Each number is 50 + 10 x the weight over its row's rms, rounded and kept within 0 to 99. Layers, rows and columns count from 0. The size before them is the row's rms in percent of the matrix's.

# q: layer 5 attention query, 64x64, rms 0.0358, rows 0-63, columns 0-31
# k: layer 5 attention key, 32x64, rms 0.031, rows 0-31, columns 0-31
# v: layer 5 attention value, 32x64, rms 0.0329, rows 0-31, columns 0-31
# o: layer 5 attention output (transposed), 64x64, rms 0.0598, rows 0-63, columns 0-31
# gate: layer 5 MLP gate, 128x64, rms 0.0737, rows 0-2, columns 0-31
# up: layer 5 MLP up, 128x64, rms 0.0652, rows 0-2, columns 0-31
# down: layer 5 MLP down (transposed), 128x64, rms 0.0648, rows 0-1, columns 0-31
q0 080:48 41 58 48 47 57 28 45 57 45 39 51 43 46 75 51 47 53 50 51 38 54 44 48 52 42 53 54 42 51 50 44
q32 080:43 38 54 53 46 61 46 50 43 35 47 56 46 39 62 57 39 41 38 41 29 46 48 52 47 49 39 50 47 52 42 54
k0 113:53 64 44 66 50 41 60 64 61 56 58 38 48 61 53 49 54 35 46 43 41 48 27 61 36 43 39 64 64 49 34 60
q1 040:51 36 43 41 62 67 65 62 55 62 53 66 62 69 41 51 47 51 60 51 56 53 58 56 63 44 38 65 46 46 60 46
q33 089:48 34 56 31 58 65 50 36 45 39 46 61 50 59 48 47 48 72 68 57 57 47 63 44 49 45 54 43 43 58 60 28
k1 092:46 46 49 35 50 65 54 41 34 44 42 37 48 28 35 52 49 55 50 60 53 42 74 60 40 59 58 41 33 34 59 42
q2 035:58 61 47 70 41 40 50 45 49 53 53 42 47 37 41 58 57 40 41 46 50 55 33 43 27 54 55 59 67 43 39 56
q34 101:50 69 48 61 39 29 49 66 50 63 54 42 58 45 50 53 49 45 44 39 43 45 34 55 49 37 41 50 44 52 41 62
k2 094:45 60 62 66 46 29 44 49 53 56 57 51 60 68 44 66 58 36 40 41 48 59 39 34 52 50 41 44 56 65 42 58
q3 068:52 54 67 59 46 52 34 41 55 50 40 46 49 40 70 60 48 46 41 47 44 66 43 44 47 41 61 58 47 46 58 43
q35 094:56 47 46 60 42 57 36 53 54 46 32 54 62 39 51 45 48 50 38 48 48 64 49 54 47 53 58 60 53 48 42 69
k3 107:43 66 49 68 54 41 32 53 55 62 52 61 43 69 46 53 47 45 47 37 47 40 43 53 43 43 37 48 58 66 53 69
q4 085:51 49 42 25 44 58 72 54 48 51 51 44 32 63 42 46 58 58 64 55 47 44 60 44 61 57 56 43 54 58 51 43
q36 126:32 63 53 40 56 43 64 51 53 45 63 52 54 63 53 76 54 49 56 42 47 34 50 43 58 34 33 43 56 68 52 39
k4 093:31 44 49 59 55 49 53 39 48 40 63 45 45 61 51 67 59 39 45 66 66 35 51 41 73 47 42 62 43 39 52 52
q5 054:58 62 39 65 48 32 48 55 64 54 52 65 68 51 52 66 46 42 47 46 55 47 39 46 23 48 32 45 59 51 35 57
q37 093:52 60 30 64 31 32 57 56 59 57 53 53 58 46 58 54 47 51 40 47 34 45 33 47 49 48 48 56 55 57 44 69
k5 101:43 57 59 61 48 41 56 45 60 52 60 35 48 61 46 53 59 47 49 31 43 47 39 44 51 47 32 51 61 63 36 47
q6 086:52 59 47 77 46 31 36 52 60 60 50 50 52 49 57 52 35 50 39 40 50 34 38 58 45 47 42 47 64 55 38 65
q38 095:47 57 46 64 38 33 37 60 56 63 54 49 65 42 52 48 42 51 44 34 48 45 38 46 39 38 43 40 55 57 46 61
k6 075:61 47 51 62 38 55 64 45 56 44 46 59 46 57 58 60 41 56 45 44 50 57 39 45 50 28 39 71 44 54 55 39
q7 096:46 47 67 32 47 65 50 50 31 41 50 60 45 48 42 41 58 58 55 64 52 58 71 57 64 57 54 38 49 48 68 38
q39 077:59 41 53 38 63 73 53 47 51 33 41 58 60 51 29 38 43 47 57 50 57 55 57 53 40 65 70 40 48 36 62 48
k7 100:48 46 49 48 71 63 50 47 48 50 43 51 41 43 69 27 45 51 49 63 58 42 57 61 41 47 49 59 35 39 65 37
q8 081:59 39 51 58 47 43 38 44 60 43 50 63 73 35 28 41 59 60 50 47 53 57 49 59 30 50 43 37 50 54 51 50
q40 094:55 56 41 67 29 35 43 67 64 47 45 49 61 43 60 48 46 56 50 32 51 44 39 49 44 35 46 58 56 64 40 65
k8 109:38 45 52 67 41 26 55 40 50 42 60 57 44 64 55 55 55 44 34 37 37 57 58 41 64 42 42 56 40 61 40 62
q9 101:45 44 58 41 56 61 41 50 32 46 44 35 35 31 41 43 44 53 45 57 61 60 57 62 48 56 64 59 34 34 61 42
q41 060:59 52 43 51 52 59 37 58 42 41 36 50 55 39 58 44 25 45 42 42 62 71 62 57 35 42 60 47 40 31 48 49
k9 119:59 38 53 44 57 64 38 50 45 56 38 72 59 44 60 59 41 56 50 43 62 49 57 64 40 45 49 50 43 30 58 55
q10 103:48 69 40 66 35 35 50 56 62 51 59 51 49 63 46 47 50 39 46 37 50 39 45 51 45 38 40 60 61 53 48 49
q42 096:58 64 37 67 37 35 53 50 55 57 48 51 48 55 49 61 55 49 49 42 46 53 32 54 36 33 39 58 53 58 37 58
k10 091:39 47 35 57 48 32 56 62 65 44 54 48 54 53 47 62 58 51 50 44 42 41 34 25 57 54 47 53 57 71 33 49
q11 118:61 50 54 41 68 69 47 41 30 55 37 55 44 43 40 37 51 49 62 73 52 55 64 63 50 65 56 41 50 41 63 43
q43 066:55 40 65 53 64 63 43 54 53 61 38 45 55 46 50 43 42 38 52 70 69 50 70 69 44 55 64 47 51 45 56 46
k11 129:53 36 43 31 52 59 47 50 45 48 36 61 54 35 65 45 52 57 55 69 56 49 63 65 43 54 62 51 53 34 61 47
q12 106:42 60 42 41 48 51 64 58 54 51 66 48 48 45 62 39 44 47 71 50 54 56 53 53 58 59 45 43 57 40 81 58
q44 089:38 52 57 35 60 51 45 58 58 42 61 44 44 46 48 48 50 78 46 46 47 74 45 31 42 52 42 49 46 44 57 48
k12 089:71 49 56 57 64 58 51 48 45 56 52 43 58 43 43 58 41 49 43 61 51 51 50 49 37 55 55 50 40 40 44 38
q13 112:59 55 61 37 60 51 45 35 35 46 50 56 41 38 38 51 70 54 40 63 45 61 45 49 46 53 44 38 57 51 53 42
q45 062:59 52 76 57 47 49 37 54 61 47 55 52 56 55 51 38 52 58 58 43 57 50 45 68 48 32 47 54 62 49 40 44
k13 115:42 56 44 67 29 43 41 65 49 69 45 59 44 56 71 61 36 46 53 42 42 45 40 59 34 36 39 53 70 59 51 48
q14 120:47 64 61 47 50 38 57 62 43 47 62 52 51 47 48 72 57 63 50 43 56 36 42 42 53 42 57 67 54 51 52 33
q46 114:33 68 61 47 47 33 48 66 60 62 61 59 62 52 41 60 51 52 44 41 71 44 60 34 43 34 45 60 60 56 56 41
k14 127:39 62 57 51 49 35 42 61 68 45 51 53 62 61 54 53 51 46 44 47 28 49 39 40 49 32 55 51 58 59 42 45
q15 099:52 34 37 53 49 44 46 73 62 34 67 45 58 64 34 58 51 53 48 28 52 54 58 42 58 45 40 47 51 55 49 63
q47 114:52 49 55 52 63 33 60 61 50 55 54 50 58 37 41 61 67 45 45 47 48 70 62 28 59 50 47 59 32 45 39 50
k15 085:31 58 39 32 42 49 61 48 44 36 59 41 29 68 52 58 57 51 64 54 52 36 63 43 61 52 60 38 45 67 36 63
q16 103:51 45 61 47 33 51 46 57 50 41 60 77 63 55 47 54 34 56 56 52 65 49 41 43 52 43 36 55 44 51 34 45
q48 096:39 44 53 47 56 49 55 45 49 36 40 56 43 57 45 48 46 45 69 60 50 45 52 45 42 64 34 70 44 53 37 47
k16 100:52 43 57 41 60 48 51 48 52 62 50 27 41 47 46 54 37 30 44 42 40 57 42 66 44 64 49 33 55 54 47 69
q17 129:49 38 68 51 48 51 40 59 52 57 67 63 58 48 64 53 45 49 46 45 54 64 32 55 51 53 50 39 42 66 55 69
q49 156:51 60 63 61 28 42 47 56 62 53 47 55 60 51 44 61 58 61 31 42 44 49 40 23 53 35 46 59 47 55 56 44
k17 101:36 54 67 51 47 49 54 46 75 36 48 29 53 51 46 39 56 64 57 26 38 42 54 44 46 44 43 70 58 50 55 27
q18 078:51 49 33 56 34 46 46 53 51 61 46 56 59 37 53 44 47 56 42 42 42 60 52 49 38 43 59 46 46 48 68 52
q50 095:65 41 38 47 47 41 47 46 53 60 52 42 47 46 40 69 58 48 36 64 45 48 40 49 29 54 63 47 37 44 56 54
k18 093:49 43 54 46 62 44 49 39 39 45 63 56 50 48 35 34 35 61 52 48 70 68 58 54 53 42 43 36 63 32 35 40
q19 095:39 57 56 38 57 49 57 50 31 65 54 38 44 52 46 63 42 48 63 58 44 52 52 55 66 49 58 46 33 38 49 42
q51 110:53 59 53 41 52 54 58 34 59 57 63 37 51 52 33 53 46 54 40 59 40 51 46 34 62 48 63 71 49 50 39 59
k19 110:34 43 41 33 35 59 49 39 43 42 54 52 31 58 43 40 60 45 33 54 51 57 64 39 57 67 58 49 59 36 51 50
q20 112:39 44 44 57 59 61 40 39 38 29 46 46 59 70 55 39 60 38 54 64 48 46 54 60 53 61 63 48 51 41 57 63
q52 140:48 47 37 36 54 66 49 57 41 41 53 48 54 64 44 37 45 29 55 68 31 30 51 65 58 63 60 38 50 63 66 57
k20 102:75 50 59 44 56 57 56 67 43 53 35 35 55 50 40 27 36 59 65 52 58 74 56 43 57 54 30 51 39 49 38 59
q21 088:58 47 41 57 33 45 46 57 36 46 41 43 54 51 55 57 61 47 37 62 49 53 35 54 38 57 53 55 49 46 61 66
q53 098:39 64 58 36 50 49 27 45 37 50 57 58 46 49 44 38 51 64 40 66 63 59 37 48 63 52 45 62 61 61 59 54
k21 088:27 54 63 61 38 44 56 55 49 35 58 43 54 64 55 65 58 52 64 32 46 50 51 41 53 43 40 31 48 50 51 40
q22 096:53 56 54 50 60 56 59 52 57 63 60 51 45 52 61 51 51 30 38 46 44 49 44 37 48 38 56 42 47 41 46 63
q54 092:64 56 32 53 57 35 65 39 48 60 42 61 62 60 60 51 58 48 58 57 34 61 45 55 50 41 54 32 57 48 56 50
k22 112:57 60 64 45 54 32 56 57 51 44 50 48 48 67 62 57 63 63 48 47 33 45 51 52 41 51 55 48 48 60 35 44
q23 096:63 39 49 40 51 45 51 39 40 45 48 47 37 42 33 43 68 51 52 62 41 66 33 35 56 56 60 47 43 49 59 32
q55 095:69 53 59 63 44 31 53 60 45 53 39 40 52 46 46 51 70 53 38 50 41 47 57 32 49 44 41 57 57 47 54 52
k23 090:54 54 45 68 52 48 38 42 57 49 51 45 51 53 47 63 50 55 48 59 62 69 39 64 45 45 43 45 63 49 39 49
q24 126:52 43 57 67 52 36 59 53 65 47 36 38 51 50 50 59 29 40 51 51 59 58 66 66 48 38 48 40 49 58 63 51
q56 073:45 53 54 47 46 30 47 53 62 51 45 45 60 30 27 56 36 54 39 36 65 62 62 42 26 56 58 52 51 54 56 58
k24 114:35 54 47 63 43 38 44 45 36 50 53 68 59 55 61 50 68 49 48 40 44 46 47 37 43 36 49 62 48 62 50 52
q25 094:47 44 52 58 58 39 58 47 65 50 41 47 60 55 68 72 38 56 46 54 41 38 54 65 63 46 43 47 45 52 53 52
q57 081:59 52 51 47 54 44 27 68 40 65 53 37 46 57 66 57 59 56 59 64 43 43 44 41 54 49 53 62 35 47 63 42
k25 095:51 50 29 51 56 64 68 55 42 55 58 68 41 54 31 29 59 46 52 58 51 53 53 34 48 54 60 38 56 42 37 45
q26 082:39 48 60 40 48 49 80 37 61 62 59 49 46 58 44 52 47 48 44 41 48 51 48 46 66 43 36 54 53 70 39 46
q58 091:63 45 61 31 43 65 54 45 51 74 46 53 39 54 45 40 57 48 44 52 38 53 49 39 58 50 42 48 56 53 26 63
k26 090:52 37 47 42 60 58 52 55 27 43 43 37 51 50 40 35 42 44 51 60 50 56 56 54 54 72 67 50 41 44 59 41
q27 115:56 48 37 36 44 77 54 49 33 49 51 52 53 60 32 56 45 38 55 57 55 61 57 58 56 65 42 53 53 53 41 47
q59 077:53 58 52 45 60 57 26 57 36 57 48 45 48 43 41 46 44 49 47 43 47 57 57 42 49 54 42 70 40 52 52 60
k27 097:43 58 63 60 40 28 55 68 62 52 52 46 50 44 61 60 50 51 57 49 42 51 48 56 37 29 45 51 57 47 62 43
q28 210:41 45 39 39 61 64 58 42 45 46 49 56 34 50 47 35 67 46 64 74 48 53 69 53 64 69 55 47 47 57 57 49
q60 130:60 37 50 45 48 59 41 61 30 50 56 62 43 59 29 36 56 56 42 54 48 43 61 54 52 53 36 41 46 51 33 58
k28 080:47 63 59 43 49 48 61 43 42 34 49 43 47 61 49 67 52 45 54 48 41 56 40 56 59 41 40 32 54 36 54 41
q29 094:38 57 44 57 38 46 45 51 51 60 60 52 51 63 55 36 48 33 61 48 42 30 62 65 65 45 29 65 47 45 50 48
q61 095:50 62 59 38 49 61 47 63 31 56 59 33 37 49 59 41 57 43 52 43 62 56 41 53 49 64 55 57 35 36 53 43
k29 084:48 51 32 53 62 64 56 45 59 52 42 47 51 29 43 62 35 69 54 52 75 48 63 53 51 43 60 62 44 52 41 51
q30 116:50 36 57 47 43 54 61 53 55 58 47 65 54 52 46 37 37 54 43 56 41 55 44 46 48 61 29 43 47 53 39 50
q62 088:60 32 45 42 57 54 65 72 47 52 52 40 47 49 30 56 41 55 36 60 48 65 50 40 56 59 58 58 47 49 55 59
k30 089:36 39 55 48 47 61 40 25 43 41 63 41 43 41 46 53 63 51 45 66 61 40 67 58 56 41 59 56 50 53 55 43
q31 098:31 50 51 49 41 40 45 57 62 57 60 46 67 66 60 53 46 51 35 39 38 52 43 50 39 49 44 51 59 55 59 58
q63 104:56 56 72 60 50 61 43 48 54 57 35 72 50 43 52 45 49 66 46 47 64 48 67 73 47 59 34 43 54 64 38 56
k31 088:56 52 52 58 46 53 58 49 72 49 53 42 34 48 56 42 61 49 27 49 62 34 45 50 58 49 52 62 57 41 28 54
v0 106:37 46 49 45 48 56 72 39 38 47 50 54 55 55 38 49 39 43 24 46 47 75 58 51 63 51 48 39 34 47 48 33
o0 089:52 59 43 63 58 57 32 47 46 49 48 33 52 40 72 57 36 55 47 28 64 50 46 56 34 66 57 54 38 54 59 55
o32 124:40 36 45 52 40 46 59 46 45 54 59 49 51 72 65 42 53 44 47 49 60 65 59 56 39 53 45 41 48 65 67 40
v1 108:48 45 46 32 53 54 59 58 48 37 63 48 62 62 52 52 45 33 55 48 44 47 47 44 63 68 66 69 58 49 38 33
o1 085:43 56 44 45 59 48 48 50 61 41 45 55 46 43 41 31 50 37 47 54 56 48 63 51 47 68 50 68 61 42 47 59
o33 110:45 55 59 49 52 41 28 51 54 31 62 40 57 49 31 50 40 50 46 48 63 45 60 45 43 73 50 43 50 52 44 61
v2 092:45 45 43 59 45 56 51 52 53 40 59 67 56 44 55 36 51 58 48 29 53 63 39 35 45 48 54 44 54 42 43 43
o2 073:29 66 40 51 39 54 54 57 40 49 34 49 51 50 42 56 53 45 55 49 54 50 70 54 63 69 37 61 58 39 71 56
o34 110:45 45 34 58 50 61 75 41 56 46 59 50 38 36 58 63 57 50 61 47 40 47 58 54 56 50 38 61 59 51 45 41
v3 107:44 50 35 35 45 51 49 45 44 35 47 33 45 52 45 55 36 43 48 48 40 67 35 57 57 67 36 63 30 49 46 43
o3 078:61 44 51 41 51 39 49 39 56 61 32 58 55 37 40 50 46 65 58 48 40 40 43 56 26 52 48 55 51 58 50 44
o35 121:59 48 45 35 34 49 39 39 50 42 55 47 60 62 32 54 46 64 59 55 56 49 53 49 32 65 50 41 40 65 42 66
v4 085:54 51 54 48 35 47 63 55 59 63 45 36 45 39 63 56 27 33 48 53 40 25 49 45 44 41 33 46 58 44 48 62
o4 085:42 50 65 54 58 41 47 45 56 47 45 59 55 61 36 41 38 29 49 52 69 57 52 51 73 09 46 50 58 51 34 40
o36 098:53 39 40 41 45 52 55 40 42 50 45 39 30 57 71 66 41 51 51 63 41 58 49 56 47 28 55 69 39 62 50 51
v5 109:54 53 45 54 45 45 63 63 45 73 42 64 46 47 44 39 67 67 58 52 52 57 34 61 48 47 28 73 64 54 39 59
o5 099:54 55 42 36 49 64 56 42 52 52 50 69 47 42 51 46 44 52 32 61 47 48 37 48 53 62 50 57 53 55 36 50
o37 098:72 45 37 53 44 44 55 45 40 64 50 51 26 29 59 68 50 48 61 50 42 50 36 47 53 64 50 54 51 35 38 32
v6 106:56 40 61 55 66 45 56 37 62 57 58 55 57 54 48 35 55 50 54 41 47 48 51 58 49 65 59 46 45 50 62 67
o6 102:40 52 59 67 45 42 36 64 39 46 39 39 40 47 49 53 74 53 50 50 57 52 67 56 51 60 62 55 47 49 66 39
o38 103:52 57 65 44 55 41 34 64 39 50 43 58 42 45 50 38 57 40 47 36 67 49 48 34 41 52 62 35 49 34 59 55
v7 096:47 58 46 40 63 57 66 49 46 36 58 59 51 58 34 66 33 46 45 51 29 50 54 53 56 60 52 42 41 63 59 55
o7 073:72 42 50 59 66 44 40 38 56 56 56 54 42 25 54 40 51 61 32 61 48 53 36 57 28 49 54 56 48 50 53 49
o39 119:60 54 46 44 54 37 34 61 46 47 47 60 67 42 60 40 48 55 32 47 64 57 50 41 29 48 59 34 45 54 57 67
v8 111:58 31 42 56 60 49 53 51 47 33 60 52 60 47 72 38 51 47 60 44 54 52 69 45 68 59 56 28 67 39 31 36
o8 103:30 58 44 69 43 50 46 62 42 41 43 41 43 41 61 48 53 51 63 40 58 50 60 50 54 52 66 45 49 45 65 52
o40 115:39 33 56 65 54 40 29 55 47 29 51 49 56 41 55 37 59 36 47 32 58 46 68 54 63 49 47 43 58 52 42 38
v9 095:42 50 37 58 49 47 62 36 45 34 33 41 34 45 47 48 54 40 44 61 45 39 39 61 44 46 55 44 38 53 62 58
o9 109:40 42 76 55 49 54 46 54 31 62 45 36 42 59 70 61 51 60 31 45 40 49 54 53 47 52 50 52 42 69 57 54
o41 085:45 59 67 59 38 57 51 34 40 57 47 51 31 57 54 59 46 54 32 53 36 51 47 57 33 27 41 64 52 65 57 57
v10 113:50 57 46 55 53 50 58 64 42 55 58 47 54 41 57 67 58 46 48 61 39 54 61 51 70 61 70 63 43 56 67 53
o10 079:43 37 54 34 66 67 50 67 48 50 59 55 43 56 55 40 47 63 46 30 34 36 66 44 33 63 37 48 50 36 66 45
o42 127:44 41 36 57 56 61 39 53 56 44 62 49 41 74 57 48 52 40 56 29 47 40 60 42 61 58 64 45 40 56 56 59
v11 096:72 64 34 53 46 45 51 54 58 41 55 63 50 56 58 55 63 47 33 44 63 46 60 43 62 34 36 49 54 50 41 52
o11 105:41 50 50 35 54 70 55 59 54 63 55 65 66 52 58 45 29 39 34 35 65 51 40 40 68 48 40 47 47 60 38 57
o43 078:49 56 65 40 51 65 59 55 49 56 88 52 49 44 43 59 38 46 48 50 63 61 56 46 58 50 41 58 44 46 43 57
v12 092:58 25 50 63 41 57 42 45 40 68 37 37 61 39 59 43 43 33 37 53 51 57 45 53 51 47 53 36 57 41 56 38
o12 088:56 55 40 79 48 43 55 60 51 53 36 46 52 51 46 54 55 44 59 51 47 47 57 66 42 39 47 55 59 33 44 38
o44 104:55 45 58 54 41 40 44 39 43 64 49 53 44 60 61 38 53 38 62 63 38 58 54 67 49 33 72 40 68 62 55 43
v13 102:25 54 47 53 42 53 50 41 55 34 53 49 59 55 41 58 46 56 21 64 64 68 59 40 50 64 45 43 62 54 62 52
o13 087:34 44 58 42 40 57 43 52 47 54 69 50 47 59 44 53 52 65 35 46 57 48 41 39 39 64 32 50 41 59 55 55
o45 118:55 51 58 45 45 50 44 51 36 60 52 50 59 78 47 49 31 54 46 43 56 59 55 39 27 65 45 49 52 54 55 59
v14 093:42 29 31 49 52 53 42 74 51 54 56 50 60 42 44 39 44 41 58 61 61 70 48 46 49 57 59 61 48 47 49 46
o14 097:46 63 50 47 43 47 42 61 37 44 40 36 39 53 35 55 65 50 68 56 58 47 73 55 46 68 52 61 59 45 69 55
o46 092:36 38 38 59 62 57 46 51 65 58 63 42 39 40 51 43 57 53 55 40 56 39 58 60 72 56 40 53 60 46 57 25
v15 085:36 49 48 45 48 70 58 56 52 59 54 48 54 51 46 60 45 49 61 49 40 50 26 61 45 42 57 42 51 57 64 56
o15 086:56 60 41 52 49 57 61 39 45 50 46 57 41 57 54 49 63 45 66 72 42 59 49 62 39 58 47 57 60 37 51 63
o47 108:48 62 46 59 50 63 54 49 56 52 65 38 44 54 35 55 69 51 53 63 36 42 57 64 54 43 46 39 59 44 49 55
v16 097:63 49 44 41 41 53 51 23 70 40 50 58 42 51 58 35 60 56 40 49 61 66 56 45 51 57 40 44 38 53 48 34
o16 076:49 31 73 28 62 65 52 51 56 52 57 61 56 45 55 44 58 63 48 40 41 41 36 43 55 49 58 48 55 53 36 52
o48 117:60 49 65 36 32 47 55 50 48 49 49 53 60 49 49 50 64 46 61 52 67 62 46 53 32 53 39 59 58 42 40 53
v17 105:53 35 66 60 43 52 51 38 51 44 62 49 51 49 46 47 39 44 67 54 60 54 45 58 66 42 40 71 43 43 36 41
o17 095:60 70 35 48 48 37 50 37 65 34 48 60 59 34 41 42 49 37 64 57 64 73 49 53 47 56 59 63 63 45 29 39
o49 105:52 54 46 51 42 45 43 58 71 49 46 53 56 54 47 38 32 49 59 59 66 66 49 55 42 53 49 57 51 48 40 42
v18 094:44 67 32 46 44 50 63 37 46 61 60 58 53 58 63 44 55 32 59 38 57 31 73 52 47 52 58 55 66 37 45 41
o18 090:34 46 57 60 53 49 68 53 53 39 45 49 58 69 69 40 34 29 44 28 56 56 46 54 73 35 46 44 46 57 35 38
o50 112:24 47 57 63 54 36 53 56 40 45 34 56 68 49 49 45 67 40 39 29 63 45 56 52 53 48 37 46 49 43 43 47
v19 097:62 42 37 53 44 47 32 53 30 45 67 73 67 57 50 52 42 36 30 65 48 46 44 49 51 43 32 50 48 46 52 60
o19 097:45 65 36 34 38 60 54 56 51 46 58 65 48 36 51 34 57 54 40 59 55 46 45 47 51 50 42 64 54 53 45 57
o51 096:39 46 52 35 39 55 54 57 33 60 56 59 48 51 45 37 49 47 41 66 51 56 49 59 62 26 43 52 60 49 60 58
v20 105:57 56 51 51 49 42 34 55 42 48 67 45 46 52 66 37 30 39 58 46 68 19 53 55 52 64 49 69 60 54 54 52
o20 105:40 60 51 48 44 46 60 56 57 37 50 62 58 62 33 46 55 39 68 35 57 56 68 40 61 38 45 44 56 49 54 43
o52 093:37 52 56 38 55 62 59 50 32 60 35 59 50 64 40 52 55 52 49 39 58 38 46 37 48 43 53 49 38 57 59 78
v21 117:34 53 36 50 59 40 55 48 49 49 72 57 60 55 50 45 36 48 45 63 60 50 64 63 39 47 44 53 61 46 54 39
o21 114:42 52 52 49 31 57 65 49 69 49 48 56 56 61 39 67 61 56 51 53 45 67 47 53 55 41 40 54 52 43 38 46
o53 123:55 53 40 51 52 47 44 47 52 63 52 64 58 67 34 34 50 56 53 41 67 46 57 40 40 50 50 43 56 52 40 58
v22 096:51 45 67 46 67 49 46 33 51 76 41 27 31 51 42 56 43 55 64 58 48 52 43 57 52 55 60 40 61 57 43 40
o22 095:56 39 58 81 55 32 37 50 55 48 40 34 49 56 52 48 61 42 50 57 36 42 64 53 38 46 57 45 56 51 57 36
o54 100:51 53 71 56 54 44 25 50 49 47 47 44 37 44 41 40 52 63 47 44 52 46 49 47 40 74 55 42 50 44 55 46
v23 107:46 29 52 63 47 61 39 61 68 40 65 38 81 59 52 34 48 51 44 48 46 40 71 37 57 55 52 42 49 47 55 44
o23 106:51 74 45 53 44 49 49 63 45 33 51 45 48 46 35 51 63 47 62 46 69 48 69 47 43 49 38 50 53 41 64 38
o55 099:45 60 58 57 53 30 38 56 61 42 55 45 61 47 56 39 64 41 66 43 51 53 54 36 56 42 37 49 57 60 39 38
v24 088:46 62 55 48 21 46 56 38 41 52 38 53 61 43 53 37 40 60 48 53 55 45 39 48 38 37 51 64 34 49 52 42
o24 087:46 57 55 35 52 63 59 35 49 51 68 58 45 50 46 55 59 54 47 58 55 61 35 43 52 43 42 53 44 59 44 55
o56 102:42 42 42 56 38 59 65 58 49 60 36 49 49 54 59 47 65 43 65 58 39 54 34 67 44 30 40 69 59 48 49 36
v25 090:56 51 39 59 36 45 52 62 60 47 34 66 53 54 48 32 70 59 46 49 58 62 36 49 58 48 59 63 76 58 52 48
o25 092:36 51 54 31 47 73 53 49 39 65 53 58 46 43 59 52 41 57 33 37 59 50 34 47 54 60 53 53 46 71 51 52
o57 087:52 44 70 46 49 41 37 45 41 48 61 48 48 30 50 54 44 54 50 37 28 48 39 37 53 64 58 52 60 50 50 28
v26 093:55 45 31 57 51 61 45 57 41 48 57 65 60 46 61 57 52 45 58 55 29 36 59 37 50 28 28 68 60 61 42 56
o26 076:63 49 48 51 51 57 58 57 62 69 50 58 53 38 58 36 46 46 43 36 56 54 38 58 66 29 49 56 48 43 37 54
o58 110:42 50 28 50 60 40 69 43 50 57 50 54 49 26 61 49 46 43 44 53 35 58 46 53 70 22 49 61 45 63 58 49
v27 107:58 75 52 57 72 44 70 59 50 57 42 60 77 40 54 52 46 55 42 47 58 53 41 59 52 52 60 38 59 51 39 59
o27 087:40 30 45 46 42 42 36 44 44 62 52 43 38 48 48 56 47 53 44 58 67 64 38 56 49 49 55 50 52 62 45 53
o59 124:55 62 44 64 69 48 37 63 49 47 48 47 55 41 59 48 57 59 37 36 64 40 55 50 48 48 58 48 43 58 43 35
v28 096:59 33 41 30 30 37 47 46 47 47 59 52 60 58 69 22 40 61 61 38 56 61 50 47 62 49 50 60 54 56 55 33
o28 082:44 59 59 42 59 62 49 46 55 57 49 57 60 36 37 53 42 58 47 46 54 51 45 32 67 49 66 45 41 49 44 54
o60 118:41 41 62 40 34 61 56 42 59 52 48 43 54 54 31 37 42 35 61 45 55 56 46 38 58 64 41 52 55 50 50 47
v29 105:36 49 61 48 60 53 52 39 48 48 57 45 51 51 62 34 47 46 38 59 44 42 58 49 46 58 28 44 59 42 48 60
o29 096:36 58 51 45 50 55 42 65 58 35 43 47 62 65 58 56 42 39 64 39 63 50 65 44 60 51 35 53 53 40 60 58
o61 111:49 56 51 53 47 56 39 40 35 35 55 57 39 68 55 61 44 46 50 48 61 72 62 60 45 61 37 54 48 44 67 55
v30 105:43 41 39 48 49 54 57 40 48 29 45 48 53 53 38 49 31 50 44 43 25 54 57 44 47 47 52 49 54 53 49 62
o30 073:59 59 70 36 55 63 39 43 55 55 60 58 52 44 58 42 46 59 45 59 55 51 32 57 39 35 36 52 44 40 44 64
o62 115:37 50 38 44 48 58 53 55 67 50 45 56 59 52 49 46 43 59 36 61 52 61 45 51 36 11 43 28 65 52 52 61
v31 092:49 50 48 48 46 51 44 56 47 44 47 59 41 47 51 39 80 69 57 53 34 41 56 67 51 49 50 51 54 59 35 50
o31 096:65 34 56 41 52 46 30 55 51 41 49 41 41 48 57 66 54 50 54 46 33 58 52 54 37 67 68 32 39 41 43 40
o63 109:46 63 48 72 44 51 53 49 59 57 38 56 45 44 54 64 66 37 53 46 29 40 52 55 53 67 50 61 47 49 35 36
gate0 086:63 34 39 59 52 58 51 26 43 36 46 42 49 44 46 57 63 58 59 52 36 59 54 54 56 66 65 43 42 33 43 60
up0 085:42 49 36 55 52 48 69 46 52 26 65 46 52 63 44 53 56 63 62 46 36 58 41 41 32 51 44 60 38 56 34 82
down0 092:48 49 49 35 44 39 48 43 60 66 62 58 49 39 56 54 54 48 49 50 65 45 43 44 48 58 23 63 60 70 40 61
gate1 092:56 46 39 65 45 58 48 34 53 51 43 52 31 49 63 53 42 39 51 52 43 43 49 61 62 40 60 56 51 41 59 41
up1 103:45 56 57 47 47 52 50 59 52 64 39 56 46 45 59 48 39 37 50 57 52 48 50 46 59 52 56 63 61 42 40 41
down1 100:62 37 47 21 56 42 48 44 63 49 51 40 57 71 54 69 61 67 55 50 49 54 59 44 45 64 60 51 34 65 56 65
gate2 097:54 54 55 41 47 48 56 42 49 56 51 35 56 54 61 43 45 41 33 48 62 59 35 54 52 40 55 44 44 41 62 53
up2 096:49 55 46 40 51 51 50 57 46 32 49 67 41 22 48 37 61 50 54 68 57 52 41 45 41 54 62 38 65 47 47 57